Part of a small language model's weights: rotary positions, local attention windows.
Each number is 500 + 50 x the weight over its row's rms, rounded and kept within 0 to 999. Layers, rows and columns count from 0. Numbers have three digits each. The size before them is the row's rms in percent of the matrix's.

# q: layer 8 attention query, 160x160, rms 0.088, rows 0-85, columns 40-79
# k: layer 8 attention key, 160x160, rms 0.093, rows 0-85, columns 40-79
# v: layer 8 attention value, 160x160, rms 0.103, rows 0-63, columns 40-79
# o: layer 8 attention output (transposed), 160x160, rms 0.0993, rows 0-63, columns 40-79
q0 095:536443460390555488484499438547540519529492572620460557513442632509566426429476424464516613543577479544450453581551523585
k0 099:538529509427511420517512462476445431545476632506470479546538540565509531542510538525537525476547526474532570517527622518
q1 103:496445521489540467571573572532514617511455517431541489569585511470536448426507527470539474415459535411447401542579462466
k1 098:574529545475497462402473465509572532466411470556481509532543481427512476505512494547525587525470540542428493539485519443
q2 105:529458526451547496488488522444516535428493517464472496491543535510532524518496524506424517433473559500544472498635505485
k2 096:512436440577458508516516479435520533415556454502457395543513461514434548439523562580564478479553422473423520443482448472
q3 100:455538599560483478583538483568414524553450536509518522453579428466474451446530496520502538473443530473549493509539536538
k3 112:487457491494531526460504537503512494474484439410578475432443477541490525436475410508435530532485469510555544482580460486
q4 105:439481514558511520600517488462466472461464528451580425488512494532383540586480516445502461497452552528508555576360591450
k4 081:536397508617469548560580539529476530396458486424528542522480486531361582474455520461462437464500558492438593540441443517
q5 108:493605422476504495416424493444575520550513504496475508465483565411578476465501493513536530566499458550518442433518410436
k5 144:504567502381572475530501545516458513553480463553447480562463532441434451552549543445454534505490493569617434527466573575
q6 101:540479506528544447499488604531558464531458413527524476507612555442471541484510514580527408466496445529435474427499480496
k6 102:489510506495506488469467600590629452582520586476506571556468511430446591473491547558514497473495456526494505475494509498
q7 106:533438534432461468466502529531490537540412450570436569519538425500426560497495526547508499553487498563449492521463569468
k7 100:468496569463497412478469530604569507504508574603505574462506574496493478491571547540486573540439566502457465480463524508
q8 104:530559488509490550532548449511525556547415459520643450538504520550493523596495545513532501520495498579557516428443526420
k8 105:502464497536573541544551535386564517403422561507534473559545455536387518475496512404470417460447452534517498495456524437
q9 104:456516550480490448461598471440440509552459500523536478501604492572573539502507475516501510501593448567466528550545465493
k9 101:452436452358505498507556501538530486500509508532504566524527507560468453420562497485507476492488469384468544566580575656
q10 100:467516485455531540486433433454475567514476513508421490559461518493555538534444491535478529583510500527493464530591418492
k10 093:500478561554435487505500488487574531465495588500465504555428645545512531514497468559467554516544528517489485503574461527
q11 103:436518527554443452466471586485523453513484464521537423532602520535504461467450460475491518487525586466504498450467493508
k11 102:436543551579457528459496517487486473445478490524526476564526504536491442522479506561482440494505469522578527430409504566
q12 104:373487497540405477561416513493507564491491521472524486485504439446611504490421484569450445468498505551480554428515463558
k12 105:553489497518537465496500432550563488583507469455456514476470449462511507488586496460479554478511518449572620530457448492
q13 106:508554488504512533581494514618449619580473451513410478495612486529542548427424496470579552557464548518525484550415504530
k13 109:478470432550469527468440493516504482484472410504521356465485504463530566468487567430491538467478514549536433528523511420
q14 105:507517548460533576516579446512484398525539482463480478623506565536383433570493471451462473507515533457608518610518512528
k14 104:516568500458434490490569488347507513524489560520536439560409552486520442512431420458421475435534555509461541515423522562
q15 110:462489497477453560488512518467502503587462505549507489430549467506506546528492539501461476641491485507442419647466501484
k15 106:515544470532518497441492566507492497547585487437483629597505484503544529564498559464451483479553460466442411529419539505
q16 104:534497507458500493517529520576472521514523472496540460544437544510540509566579586500550495590573496522447424529511524478
k16 099:461491443431492586485579446480544442525466495524483530494429415497481565574532471483478534537493504433524487500630523556
q17 105:432615399488494517487435497576571488409498491522548515521541542538508473448487430498415581510546552517509589434440493522
k17 102:399531484452615484462459488431418474478480467571454573632498558457520497474500546532469609483508424506545486530545539469
q18 113:550465560377446440593510481481492500566437455452473577458467606437491483489367453420473492555462528559460490393492448635
k18 109:520531489473455524523522509575522536436475417475492479617576554508453559535496524550399529541506563502441518437563498521
q19 107:516502536512526535488599531405471466513443608549430487532538510371493416454546443474510448493492497459548588512467488533
k19 102:488533528456497494406519495558528439425515544541503475609524525410556459493509559490540440493513523449526464587540472467
q20 102:544585552537617385526491533478540539530529458530444527591440484519493496411481490521493517461478444527579422525512485529
k20 105:449445437512556500572479513619541481480566579494401478470505478520605418410491469580526505593449496476497581486548412416
q21 104:476449453570527547516503514472473528558466489563592550506556482491496528477562494605585520473509532495509593452479474509
k21 104:490480562552486468471425434450490546468488435611502550519439527423521579513550540448541540477474544582508576452483566509
q22 115:502476461539527446544490524459595544534464571585445497488546450443518390441496524529469559446614419496518502566515436524
k22 109:491545501513484477415496490520596479571495482475522454464491451551466394483498493435456532552442561451513548498610466483
q23 101:493438513582462512500410494527428461407464517485566488521513539467583622493479483575454616510482540497493481563484465497
k23 101:405349510541476495574441518419490533518533482450592580504475556481469372482498491545466594414520504566539526475457549547
q24 108:503430460412526391518418433460523542542496551491501378528489568544547432535521581498502493519521478445516541367468482448
k24 099:528531509489487558506429520542606515450435501557427445497485513562497438595567433490395527470378508418447597419448580517
q25 107:485560473392521484497497574462511517501517434432525449547504486592507454451469542461583430447543520524514484508481498473
k25 104:557467535552498495505541557478510475432603503564548435521554634528548551504592464480506443545514520513526532496544458518
q26 094:546510563471459501528573483475496449564453511504472552535459503525405492407441550559523536450502506503530457589490491516
k26 087:448455490533495500411487512490511475513532524422475486425466520525482441438551524609536536452425510528467477561542386471
q27 109:434456560427444423607442482455493570558473484617477415536523453475440519456480452512427456442524544430452533453597496475
k27 104:608602550498522498533448572507449580444561565556497505467530460488475482449627574478471559533575618476507435543438519498
q28 108:458530491503543599470581488484567579518584424527481552506437530493532479472421609631453488426521548511501495529501473514
k28 092:505483479541568475488582520504476604580543455433475507559482524433443422504477541522532583490568478601467433564478475482
q29 102:461521541606437560427560508582489578501481523526564559539534528466498497567544548455473431461502506570600492516535473462
k29 109:462480498513376501431517559505506526557484583546491411477507532451494441465454541397551542435461570534547469530522605510
q30 109:551515509505513523558528495532459533515605493487512495483555483496558414470429474482529502458403448418449520572488458416
k30 107:407499429549565364473458517490503470496466518454506527518412515533527590461572512518427372562513533431474507455504498536
q31 110:542445428532582457538623447535510546470486461476558496510591505612411474495537609499480571486502484489464531513468463484
k31 100:469453470582567520620492556468565518470569478545476529473493494435463517553473465480415553406513448578476462513448528507
v0 092:495437415483502420537480477519433508535399533594521503489423407538450519527529498470405528581570540468504420535431450471
o0 096:509490554502546534518554538544469496453529483610483383528472527540576528602548568637467529462523455521479468532588467547
v1 099:500534520620501387549525513545456565475511546495531506565496440556611488518460549394474535589564519467498427450520440429
o1 096:529552514421510586522538586514418476538585535533474546545444403548418512432441592473424466571554474515516555444546524552
v2 097:549477616528518561462434478499599454456484494558504468461502540603489551440511439490529597439591487480468503525506555506
o2 091:440561441519559552503507485564582502483450489483484517521446522529530447436543517478421519588468447504513484459494543534
v3 092:448528536447518504492558502445515494475408457498481491474430476484474506549444389463509477475478489477444563549535470582
o3 093:447493542461439547587462483488442463425524507523446412490467563502514453399479579504479453516469556486438490598488485485
v4 106:543481443486530509517479485368539489541474461466487479506463578413397478448523567479527472513516476419552550542463544420
o4 104:466503505495547360374453538498575537564638541408520536546522434482520496526485434481498520469431456531556472509483558495
v5 093:528465478445528520534522508496472521556494400549505598494569441572605480514450428428578508534521504460421529500498563533
o5 090:509536593507462590473525489482537499528512590546490523461388468558448429451486545561465471504536515554532565512551408507
v6 087:492545531579496428551578492515422567493499508495559392484509483485441435604385455506486571469427488500496401478435502497
o6 089:495529583413443475378469471502394463449535484505498494488515492525526465522422539444552527536522493443424563489462569466
v7 109:527516540564460583497584471554504474478482494479491412535584478555482506451570579451394540506539465442491440590502536552
o7 105:506535470524553518458382456394557505441509470538544488616533418605441475534479565486470482512457532544482559508590460545
v8 092:530441521478436540537584508516517525457432565516558495511504419544497431512539537553535570515444524421483434560544492484
o8 091:500501592484545543476576523502490512589507474498477400523501544489555506569465575470504481436465484564497513540518523506
v9 095:498447526446528441437545524525516550511500558444504429539533560517472396531548454558590521567432517516516566555438432553
o9 092:450465553585509475532511522418599437555424567538522607504502396596576415569540576448435527480551578473485524554526519415
v10 098:493416528461387475556583553509569461491532554562552586477490535514429519463391490553460429471548545479474460455523577417
o10 099:520484465517460598553600527561604504436454473554474559520442478428572438455535422540512540450492529544456521570445484555
v11 108:495458474454478470513490547437533573532447445560500500505575514596464580466548402489573495472453542413439567489474461431
o11 102:377491465463523490454516609502518507508493464377492457456509554503487423525486406533452448496492519527561544578415623504
v12 094:568485529424548459517403459478508468551441506463588545495508554437581536533501507489506441524532465503408543528451496515
o12 093:396479513470596568533579466427552439472538428615504463479562449562437502508493507434526466506524496467466510500567562476
v13 092:404538569528422480473512576564520495478577517480508474504482487462546487599499478567520542414491471475345446529530454482
o13 090:528421458588446570555509475473486502529534480539492456500458404403545475414487480416534492465484411515400566525486582544
v14 093:444471491639473492509558472350542521484468543585451477508494519541553537437422455506522530586483593506381478433504422510
o14 086:544466544476484460444358534473490382468572503436531561441616572515516515521471532463482469366506543458613456517465596437
v15 090:486554517445516499438557426507573529544422445515622470479485534560515461439478505561412530522478567503496562475522519504
o15 086:436528529582569404567526495547498539501548463518571507580469486478569422562455523436448482512548501447589449471607529621
v16 094:443516464510508571492455542462427461459471377507482528554395556373528472462543483512491475442544576566520518541521537508
o16 092:503512509534522539544476508511503508505506592448528564545525516564528486449558548463507522539491498527519472429532394506
v17 090:436460522430580504479556435507541550411398531456585472534526499463500462485473530532471485539487455478479547552459493479
o17 092:498484518473513635556494449539536451455528531501465567477496567538536463452502426534500496522427469482551523444494476636
v18 097:506466471533383543596511548442521494501531470516437500499440545530418440526481453502453508518481616472544453506515417451
o18 092:487426489548564470501407526528380526557501463406459535395639535578578452451579419493576529464470416554470477490466431453
v19 096:622546480527510576509550556562479502530489491537480524469512566519463540564491509546549599527469373520520481537500483424
o19 087:382483358473566478501509496509500566474584458413487471514527481483448438547497555438462447624521456535548449520532513500
v20 105:580494551580491402527495533452509490419531477546472447563396411492545613480424473534567607468504487596520472450538482439
o20 092:378537454507436514442525527508523577559492595465448441539501456490526443456485513486520539531408447453429462523464574500
v21 090:495533520528568569549418512485543499496482506477453586537472499510535493462538490576461487513480484400449442578500487478
o21 093:447403445448551532493628487484497488489525510571476476524518534489527466572591498529482514375398505523516508429483487493
v22 093:556465538450586451452547464523577545467488474494626502467418537525550403507456500557467523563437572440471498522551535619
o22 090:540567486514487559495525497407478499529487479526465449546560612541442458571539443345507512421518422540514551510467563525
v23 099:499558486465476415560495543583547487520531573602502481532566535554521583616533470542529424503613584490552426504455505550
o23 096:517524405524476455541520511409575514447414506531469508525487388533534490551489515639576548488541455454478631537524500463
v24 097:499459483544479454515469527504462463490542578476386517541504515440545471420493549471478452556535513495487525484480543490
o24 096:593503483532527614481431456543461484510536478467530510528557477578520537507442468661512464501529488377375549541423463332
v25 091:515511474464513499536500399434481474499481670544456499450433492474465549547578529490445435508590521491482515501582507484
o25 087:507511511455459518522481522581627436424459365445552456458482513532547506462462436522512519546500427537492410423438465456
v26 088:502560562415484536492585479469459565429538452439466432436564557514462490499482439518558577580522560577466519493518544544
o26 091:497533521546410501396504531484491493597513514470582429559540518606506505437440534514454501397488576573499524444566475545
v27 095:523460464402557434502504474527437490549438477551503506453521549513485474541497461566425490470536506409456547493514512454
o27 097:433477550565508424491554493483508482475536550520552461482485515465541364479407472582517371485507477479517468518454543552
v28 091:565448466519489380464472462501503566474543455533562558466536500541449495522433463485512521538566518470553518478484552499
o28 092:544500523552455485450517576580523428473523552483404549601486495595510479561506564417512466565475530475453490503532493546
v29 089:527598394497510490476396550533480484504523572508535473528466570404485522437551525479477478552463489532490517446526477529
o29 086:453409544531559489608474559482557476579511500494496504574451492494517446460502473476510543535520456466500464418533522559
v30 094:535574492449492476545489545606518484567524477536443533522499554605495459519484506431508547392541468561518491568523477544
o30 095:567479475575464471429476450479470554491477394525476541460457490415502553513560588406442529563490501509489452394482468589
v31 089:420447505577500437552397427496528444483469523534525475433564379439458522571523421450484563530480560526595516546603522532
o31 095:472449529507462529471479459470570455566515529477513417535412549545549546510527529594438495513543558470541529453472443498
q32 037:568483451430403507440520529409582489450506603504526571406579493492539475557496485498517499459529530486546486527483506465
k32 145:523510531425495456521483569546433577607568482544464410511430474459448446508550552441543538554478492516489537565434502506
q33 162:443427450580410533459477433453551464464463442471553562509613524503588542510425492566443477448537565487480454435590528451
k33 094:546535477522510514518568449461535407435428530491543563421569567540522558452459449491469433447532513505501453463536529487
q34 065:513528463427557433543547555553441496568573521515470496510445509512507457524557477415620535500442483482514529538406429508
k34 068:515477528455625536425494484470466460492461459585631486473523464515478527476520456537550506433522489590521440507557494543
q35 085:468403465554454583506549429476548404511445476525568640500520517551578575521504460526453491501494595525516461482549520502
k35 109:460477439602426537474496435449588461424504487480546525483559487557522479479471415544477466506549515488455503431545427498
q36 079:563556516458573499535474556495443520555534552596497512580422496528424485467640493460474486559448416541485559504483424583
k36 074:543584460488471516547517454503507460411505525546488568384489532432566458491518529513521464461486520457548446361455518482
q37 105:457372457586435550487524384470574479454443438411510527497566492561513554523496503550462500500585575514475500505591531447
k37 180:477397433582425568456525429457568451457498513449560622444609505575558519494504485510515473456566509447478505429542493447
q38 098:477491360561411476513408549443434507552532589537462555473430508559568520568436544479533563509508481419518445449402469458
k38 120:487447473588474606502505448480491456420503533452510567551522470503569581536555464523495451495573546481489533427522448553
q39 101:426544528567467511431515470523536508528513512443490545490618519577495528509502467541435410423589420515477551486542448513
k39 093:457524547457527479517504528533413517506476554472460434532342436432559472456549572514532556544423512528456514528510500477
q40 100:546445493509387487518507425504391440552491371529443505451573651511461502498536462431502541366465462499500505550572441458
k40 096:583524459494484485580552519527484528517484526582503551455427505465412519574592584495432505436518485507576573545584479600
q41 102:469579566559494569534456453486493515450528537419512547510536444403456580483422512589435508483474443439463429524497567504
k41 094:491510518484421362535525481542426413432520431465489480455502527621408511543508510456461405513521476531500564520461495555
q42 095:474588493400640472555584504454540541516561525512551468431512408434458507467443480525584544532389472552488524535501520455
k42 099:428528447562483483447569484518619485441488514484587602522562630521514504501445498541445494457550514501527535525475519479
q43 093:451525530502560460473538412599475575525415483621559560457548497504548515481465505443460485521448507521543399446494490426
k43 092:446501499484421527459470462486503550524461463443586465514547429499523510521524500512538451485457518526439527574542552449
q44 090:542519492517545407557555507476527471482524505543483595520453411459462449469432531566498498491447507544509503513521501583
k44 084:519521567495496545630474450508445441466509494584504525501596471433461454560467476553473451499569599510459435462514521467
q45 096:459516471516476508465479521465481518552500600461587529467583450547510553587458525459400460476448463431555489358522500425
k45 090:404413499502500452493576566458441520562480494429502432642478499460555480481519542500568525505477514466449525533437538480
q46 090:384486578525528511518420474572588369500531570503504445492485492523437488472441606518549512616528441509521562560516493563
k46 080:518501550502536469455506425421500550463446560475457536585488469507444521468508485540432591455570478427533538482526499545
q47 088:608480520497508504504477472623528524499492563503452474442432484531541561483473553464499538563405506500520465509497535563
k47 090:464542437495449550424523436477509492439421519549495498498523504510506538473452564486451556454486462481543497435554492542
q48 091:423571652495474480508476557506437570423547515470596520549544524457543490426439547481512441516507435399577491444454540461
k48 086:513546449501506556502473563444500491448415497487460502557489612501525438507471535502570393557498433486433462480520448539
q49 092:548454541599501462503443387508555516598565510540505448577471485527513531566537478488514372417577520431497524517511497525
k49 085:465429409523534534538501413503517602468435493474474458477515518408488561479527511540411557472496414536488483576473450408
q50 098:493453467449500532386453457613564517583539483489440587459384530549523421482576473547509475540542360558565464592562438491
k50 090:536436385589472467474592574501501453510474587517466562496541457530567548573403466442467477507461568517416406510596473478
q51 110:527520489494416393526466531530584473544534486473410463519473471520437462491621579452596550492456423466600556504484452515
k51 103:489486470585439537501504494433491458438394545350572587494572541512529612427510431565454490481510539425496536452564489506
q52 084:463479491542471446423416391431548578441428555554542540521530511492536608505522484559497410469479513472427514481486452400
k52 081:615458558535513463583476628529544547506552473504452520535513411454489514520473554366464528505488529462504505536431496490
q53 092:563574513468504520524552568501428595582613451456496434488531499533447375626412515533464514437573546472480504493419470492
k53 089:460496479546608551530528519449500523483610481494512539513504540468595489547406495485459509475462523455487453416565433495
q54 092:484521502465425434577496493515526538472563507465375459429430440482406464488629541423563478474452500537460533464431448491
k54 095:558408557551514476520501446514546483479564551449577498468422512507413537583503454516461501507549517493572558483554462475
q55 096:538584543492572525486538494475497474519559490496503430551491439432527456519499593441424494521434546538490524515645516409
k55 086:423501471596459553575569460483534453528512445469507534523520496568552471496471586615441565502425492477520504506517443413
q56 091:551613585472568558425503583497453442454466392528427418579412549434490482507503491521543456536456498559502507577511543527
k56 104:469467522540430509508520457453537401386463491490468520478586487522554499520477479515487469531548481560478477518451478466
q57 092:616561447469547544566541455460442510423405492538390538596566453487514501555492497498545526484551467509374518473471566620
k57 091:443458492519404504619519485568496584552516500502442552493541518612491508445521641495512553556478542573461450401507457446
q58 088:486480442467466503412465517452534499471436568501523541468512447472504433546448503516437454465501558475498531528504536422
k58 092:440530524523431462387513516484441533488411442518557432525494512436401414579489517557491482484523431522575428504527561554
q59 095:491533478450526560529427527430432505490512512452510483466439444497538472413545491482532551411475449503504518443437475526
k59 089:531430535506449525508502475470550416482459579476417548529490536573519522444490507541492491513518464482511506438448468493
q60 089:511485461564563461483545439554455402455382479474558541499472487458652414477533537581511580459498549533445524384497477527
k60 081:447478557483448463576552521545492488487477518528507434561498503556487435501551512552619510498487530552569545541487556662
q61 091:550473495562517465474454392513505539409565462482535599554563494540481642445472515561518516533570521429558530458468513427
k61 091:471484574418447485463506547474432523448569560489543505531524524353503545583395537528538548528461531602571505534412484542
q62 098:439522534517372488458462508427499475438491588527531428528552542426529614506515536478570526464536592563489505501413472516
k62 086:530508448477458562483484623534472583536526524513439485483454597484476528471512362483520539585552566495488562491434453546
q63 090:455522468487471548475615502461445467524517525593485470456465475506506515542516452499472582470502515503432386488479474503
k63 087:536484471471552493555409440487569461480531501538481480548526478529560515423506495402483496463543503469392485458510494524
v32 117:535446462501458491573545514593455444374464527488536592459541522471453474446443456453506593533525579519567432473489520495
o32 126:523477477523516543533524488470481429403416380593410506500490566476488578516541529534545530549522604515573539511509542498
v33 116:404478439497455507541488398484464555501466512524451359538503385424449418523511407619537465402503460412494534542512490505
o33 124:468502447505602507422541498540509476570472534522510523482583484470618411462528530539437479430477449427529539465409450507
v34 122:386514478498543448536447538438436545555324575538477504545509475535554508487507459508445411462555456526530456599563482485
o34 129:418587499531576536487518489569491565575599502495484480471597479542566554454530423478409515534562522447473462571521403507
v35 118:513549567553484450484566552402508397476451438478495497490541627508505469495528536562448434590484507565520545515537480487
o35 129:475526539597553525477537449436552521488440517460514508438562484545539547497541478421422413501415467498535549518630535503
v36 116:427543547476545477509500509525499394442504584473427527415514424515432469475442502417516446425475452406463466559475497533
o36 128:514424557391547445456549462518510498382474525418473542546564465515435493448507427548415508481504425526478487553463481447
v37 117:481453503585517507520455506492515553528499499552454549549554559551600535536527524511531525590531518498530448572516558489
o37 124:482480543499520525508458569495518505495579434475531595472547528499506406417478420427490444415443511401465424645593427483
v38 113:581480421600452424497584487459519499556423498443476389505485546477502557451564570485495515486476500556446487549503540527
o38 121:518452360478560542463548525499536574652460474428573497553482537511472539551524554473466504514451492525460616507531503480
v39 109:528505487506515491464503559565503545533550630558564554473528488442486448518589534392562503600488433544477408478478502423
o39 118:448486456545415607630487449541503523480566492524439558503452524485485524537432401496534404499493515474484352524568473503
v40 114:549562530531476488500426464504475517531484477484498537431517513569602502554500436547559598506339490485480513519472460443
o40 124:446464500478475598533586523492513488601553437367528565525524431507563452456437503447531469510546509516489503571534629424
v41 121:446488575500498503541530474402490528513504553455451473478501488459498491500539526464424494488521513460465525468536475532
o41 128:593496524487467466584523439471515547530474440438532394542517454447585487490498511522455506481536500516450555522527498448
v42 119:534624548581438543520399508507531546533393536511512602505521461522496488511537485508515459362499526540475436436471548529
o42 132:513443506577423431449514425495526496556414410527529545463529561539420444513458570511485471474550448486505404485580453540
v43 119:453485641473468490469417499473562509579443500458453571451511533532432492594449448517533536498527517420506460463539463420
o43 132:509438470519420488544477515495525525453471406415496480552504455483409517467530448470504556513541452471518463461449400458
v44 107:460506574537561512482448591494524441486495480483418496535513550484510412518483517536458509356461458515597517555515447493
o44 111:458455606538550399509452468515555439480478474457421551557463469557537500530539537474458437507520529472520482556487490507
v45 117:486538461483454577497494463372534482512550568499563491543482540557549442515443499477498513477486491408485485521435520503
o45 122:607557516450497497457505320495537479434489580484530357519546430497470428538456477524440537496543584504566469450549507509
v46 115:529463561449518569524504504426488554521507463488424491446513450507417498554505510502497531532521506475522497398437540616
o46 124:476524502555567477449605581496488536514483544496666476527524467464543499458374534542428570551507487495465478408527514519
v47 111:479523481608450507488471411515559418468581490519474553491464586499615471483407536497499544569506543595487535490540549498
o47 119:494519554473416507554473572444555544475531366469489514487535535589552445539593491529477593481476529446549546574531543454
v48 116:484484553528482411500515531529442511448522497539407473447451571470573459511486459552470532374454461482462564483519390487
o48 119:486554477508469499506413487460547499357474481517562598498493442527571476546546564482517595538485475478474610522508513584
v49 107:571586462549496516558487511552519494491470515649460423438502482487577375527498480506492459516427487577451492452520555547
o49 112:416551526513481530516537409469494546522598573492497472480560571499475431446551524521542464527566481485527525475539569506
v50 118:463580508531450469538490531521491514395506531470566477480549464527466440510473613441587450438549488433495446500501442486
o50 127:454506475489536472477487483524531573494526512573510452585483453433487551556570569453516402493533516372492469449464447468
v51 115:488471442538458485561525449528448455438499569462581505456558507474424495499437450611427468443481513451560540439540555475
o51 115:518441513579482451402448494501508471517447472555516522497495526481445440490512479510518512465568504379573422564479544497
v52 126:588468533473518430518464511459433398368546514480550452484533468509516578515451447635518598536463544503420496546521540487
o52 132:420489582463506501474418442497520538493382582493492540466440510472523596524520497594526569497432577455536474498504540481
v53 115:569463501461554513438521443532501516451527464573514467529457543452593442635563490530543500480456568460445445528508589496
o53 118:423477461521536524480425391525487487514538459528439438432509447535502454495481536526555513516421554470534459414529520482
v54 123:478530506460551489495458525549508482529494389503506489577471481497505478503496487547480530473510453433515458465550424473
o54 127:387498484443538474527501434527517415513402483528432567497483541496530536348547459466529589514490453540419459409511524455
v55 113:583451565465513526535457566573591579508502519514485515523551501427422513437603357568424416496582502586576504482527496490
o55 121:434562530520597527538574395487492441500457596436442516431461512513523599480595536488499526524521549554521486493567443443
v56 114:453499550532481441493510523443441431520518641480532468611534536478522492460456538535502575502428511586538565473487423501
o56 122:532541631540479494575515448533521483559519542419512609577476532483505417469532478517537453560387424414416567444547517496
v57 113:512585510450452520493488448491461441421503512574519581495527498551540472507484577435584487523443419467474549545487599494
o57 120:535520506479414513455487497513524404506593495557521473444518521503467413537572519506561501475520535389525487558474512549
v58 115:451509469557512414592457501495431591424482505551393495477503543544520496461435489495505530550549571575444596452503470501
o58 121:587513516546427463528400552502434552426536520530489581515504448538490565506511607487530624448505492516536547514460452496
v59 122:506505568481490464470483529515517447526551521495411477459525549499484557489433526591505493509464456497525538523466478535
o59 126:522579668508491434473467621507541480479483450457491503541501486538381551525549525570527420494584443466464581436482510482
v60 122:493501438496453498388638569490494394464580459512535474489430455511489514446474488510434435515550452547603504433518470431
o60 129:536555500515553494459469520452574452526538551526449464445492463472579519539585524517506467521524480572463418495551452488
v61 124:515453477541448532524546465623544568421458523528428534510442552471490465563467518526539510530460445505469532556560480476
o61 131:477487567547537494466527562518477429541505412490492517525565533432452549525607553495526519509563527420419592532621552570
v62 110:555483408570605462462451492528516534578518595472555516466531507492482487593399503460502511458498541536409572467525492521
o62 118:489558472544487508535514471571574576525543478504530546540530508453471502508567482503522511462457492514513596452585606513
v63 124:594519462490568550447475498503519537566502599456516411480446513489492446477531444475445432528482455534464606494533494465
o63 131:515466545539447558508467415499541469524565589417462450529560583525483481522432506544459569462504397464587521487474455512
q64 089:545517488465438370488504481536466514424507504610474557436450535522410509412451436492455453522516435524421507531420466508
k64 086:525481551488478487449498445440446464525482563530395501486498549458463505522534572557541494542481486507473535480443515488
q65 087:417471515542569412591484539521471469380476491490459473537379564399489513538507493502398522485462376445442523422404534538
k65 084:496478493502472515510508473537476531419428585500335528484452472468499443573448421465400466474474461528467425442462509445
q66 094:492522423471380455473511463461464536521584460558477455430478427508500550546434485437489412525518566495486527508499451496
k66 099:500553470466541456482469497420564522461410444503459548546405523419542543454494520506497573480538421605475498420569536485
q67 078:467466470506503535470477445467582479513546546526452589585443501594543467526442477506487537479475412459519425538530498470
k67 081:462458494478457505571544507501498499467457452449497468486507500446414537550422484457434431521375508458506551552443458513
q68 080:489445473482554502561556526596511474420427520450503534512589543484424515566536534509446468475442542481541476574376511497
k68 089:616392494511472533427528495422542550523460556467481458503382447486431582596542509449569454459439513470567549551455508483
q69 125:501608575474514467533430463428420586555569469465543498538473539452576483457510540489527490527482473576482569362552511482
k69 133:587650474500600484505537525477475513550501404533462511554402490373483491458615576491539520520460400589545526495530513449
q70 100:533636431521520514568590569514530526466569523486580353483505469544488533513493465478465491488534532471504512544547529462
k70 096:489540559456605461382525464497428444511562532560439487463457451445451491475565570577493469547454448508499501536478542442
q71 099:556490510472497534467573529557502477462508552494461562523557469426494545503388508528474550392535459554447388569431554510
k71 115:618598485528466606501471441516450525467451378517457505608475496501505495406476513503530506460522536473566428403456510436
q72 105:497428605518527564512528540469519479445522495484429533521494491498526467448509436572482598476535433463486485486447461487
k72 099:457546466482462462516468448524453502455540496546527511506579522498518436421528465505526522557527439442477460462452485491
q73 111:593482451558575420477529482491484499481384481538532536497570473525472512502514439510453539467552467455602561541543532521
k73 107:563508450496465484428485472566405439492490511522495561447482579507536523503501418487460456508449585522557465443481506563
q74 101:475426415425472434525498387433556534570516464525441447608449586480527500505477411448496525512488467535517442559593546406
k74 095:569566469502475495539485482547542446544566464460475441488491471432611557455437495515443500476471494377438515446500461429
q75 097:556468534449468546436400543504521474576425484441484447434454448496494415452526451519495547423568531504462466520514497596
k75 091:475418486560448444476463554504480516508535546434413550444481507582610487441474471458443475500478547487438511599542376554
q76 099:465447553560537393538476420482464451565445459500501600547486518506507506580409471522501494444515500458555546449441533459
k76 091:514486450511500546489467464580442573490429420549484525493522412509455535557465460458495483500539505545479557473460463553
q77 109:427484524456459456537462547535500484566526553455505515488471536452431610502459513505557482508481445547507513550476478537
k77 107:453422517445470492498497556526504457479502578500535461523589502499486505537563458594499523483584509473580625433479552531
q78 096:508456496509476496497534493473575554403463492529492610506451459497496393458505520559442450492499463460463535528523510455
k78 090:491633477518450533559520546432550474495537387482510497540517430469486548464509398448572543589433534413486402494550461512
q79 105:480464550525421540462494524511516535429607463485475532457542434606419474561435532480545513549517569519514505529508504537
k79 105:479447462461505416535552545514448511482404504561541535568506454483633446460404526481493505518539484510508463526629519567
q80 107:561582498526519522644541379495504442448495531460524468479476588484427425465510421461519498427499541502539504567490505476
k80 107:476507507457444550529536558454439434544469499446561458476371537567497397579463551498513456572442545491491465487539497465
q81 104:556486470514420519500469511463431617529507445564493506521530453523494529478628541516475618465537581457456468445507496485
k81 100:507566431505492429587451499509494447469480465523565515509571523404444615515526540521483442367478479581519599519533409572
q82 105:507516505514437516485469547480531392433455407505598483524532418569465436523427406496543488499605561551438427570470536541
k82 100:544550481529393508524478408475548603531504543497415501571494568524507474402488458562423504538463477521507521521548486477
q83 107:516448568527506486461533468451454545580527525463478548424553433387487532512606515446476419563487513542480520557531499464
k83 104:441503509481471473476544511562473505518556471491487436518526545415538544497436502379443395550463535513456541498544476439
q84 106:461514561520438466525496481505518494469538424518364479538431502448461500471525519466433444501389495452545632407530428423
k84 104:464556476446458452429505513479492462564422545513452372458366525392469480401448467490483578507517369443479484516583606577
q85 112:491455499503533451514453532420443443528495531490423537514536535465469373526495596484424402513493527494474488517510447495
k85 109:493580484458457502500609550511493530451475443532524406470492439492478524448524495535478528449421498427475521449461406525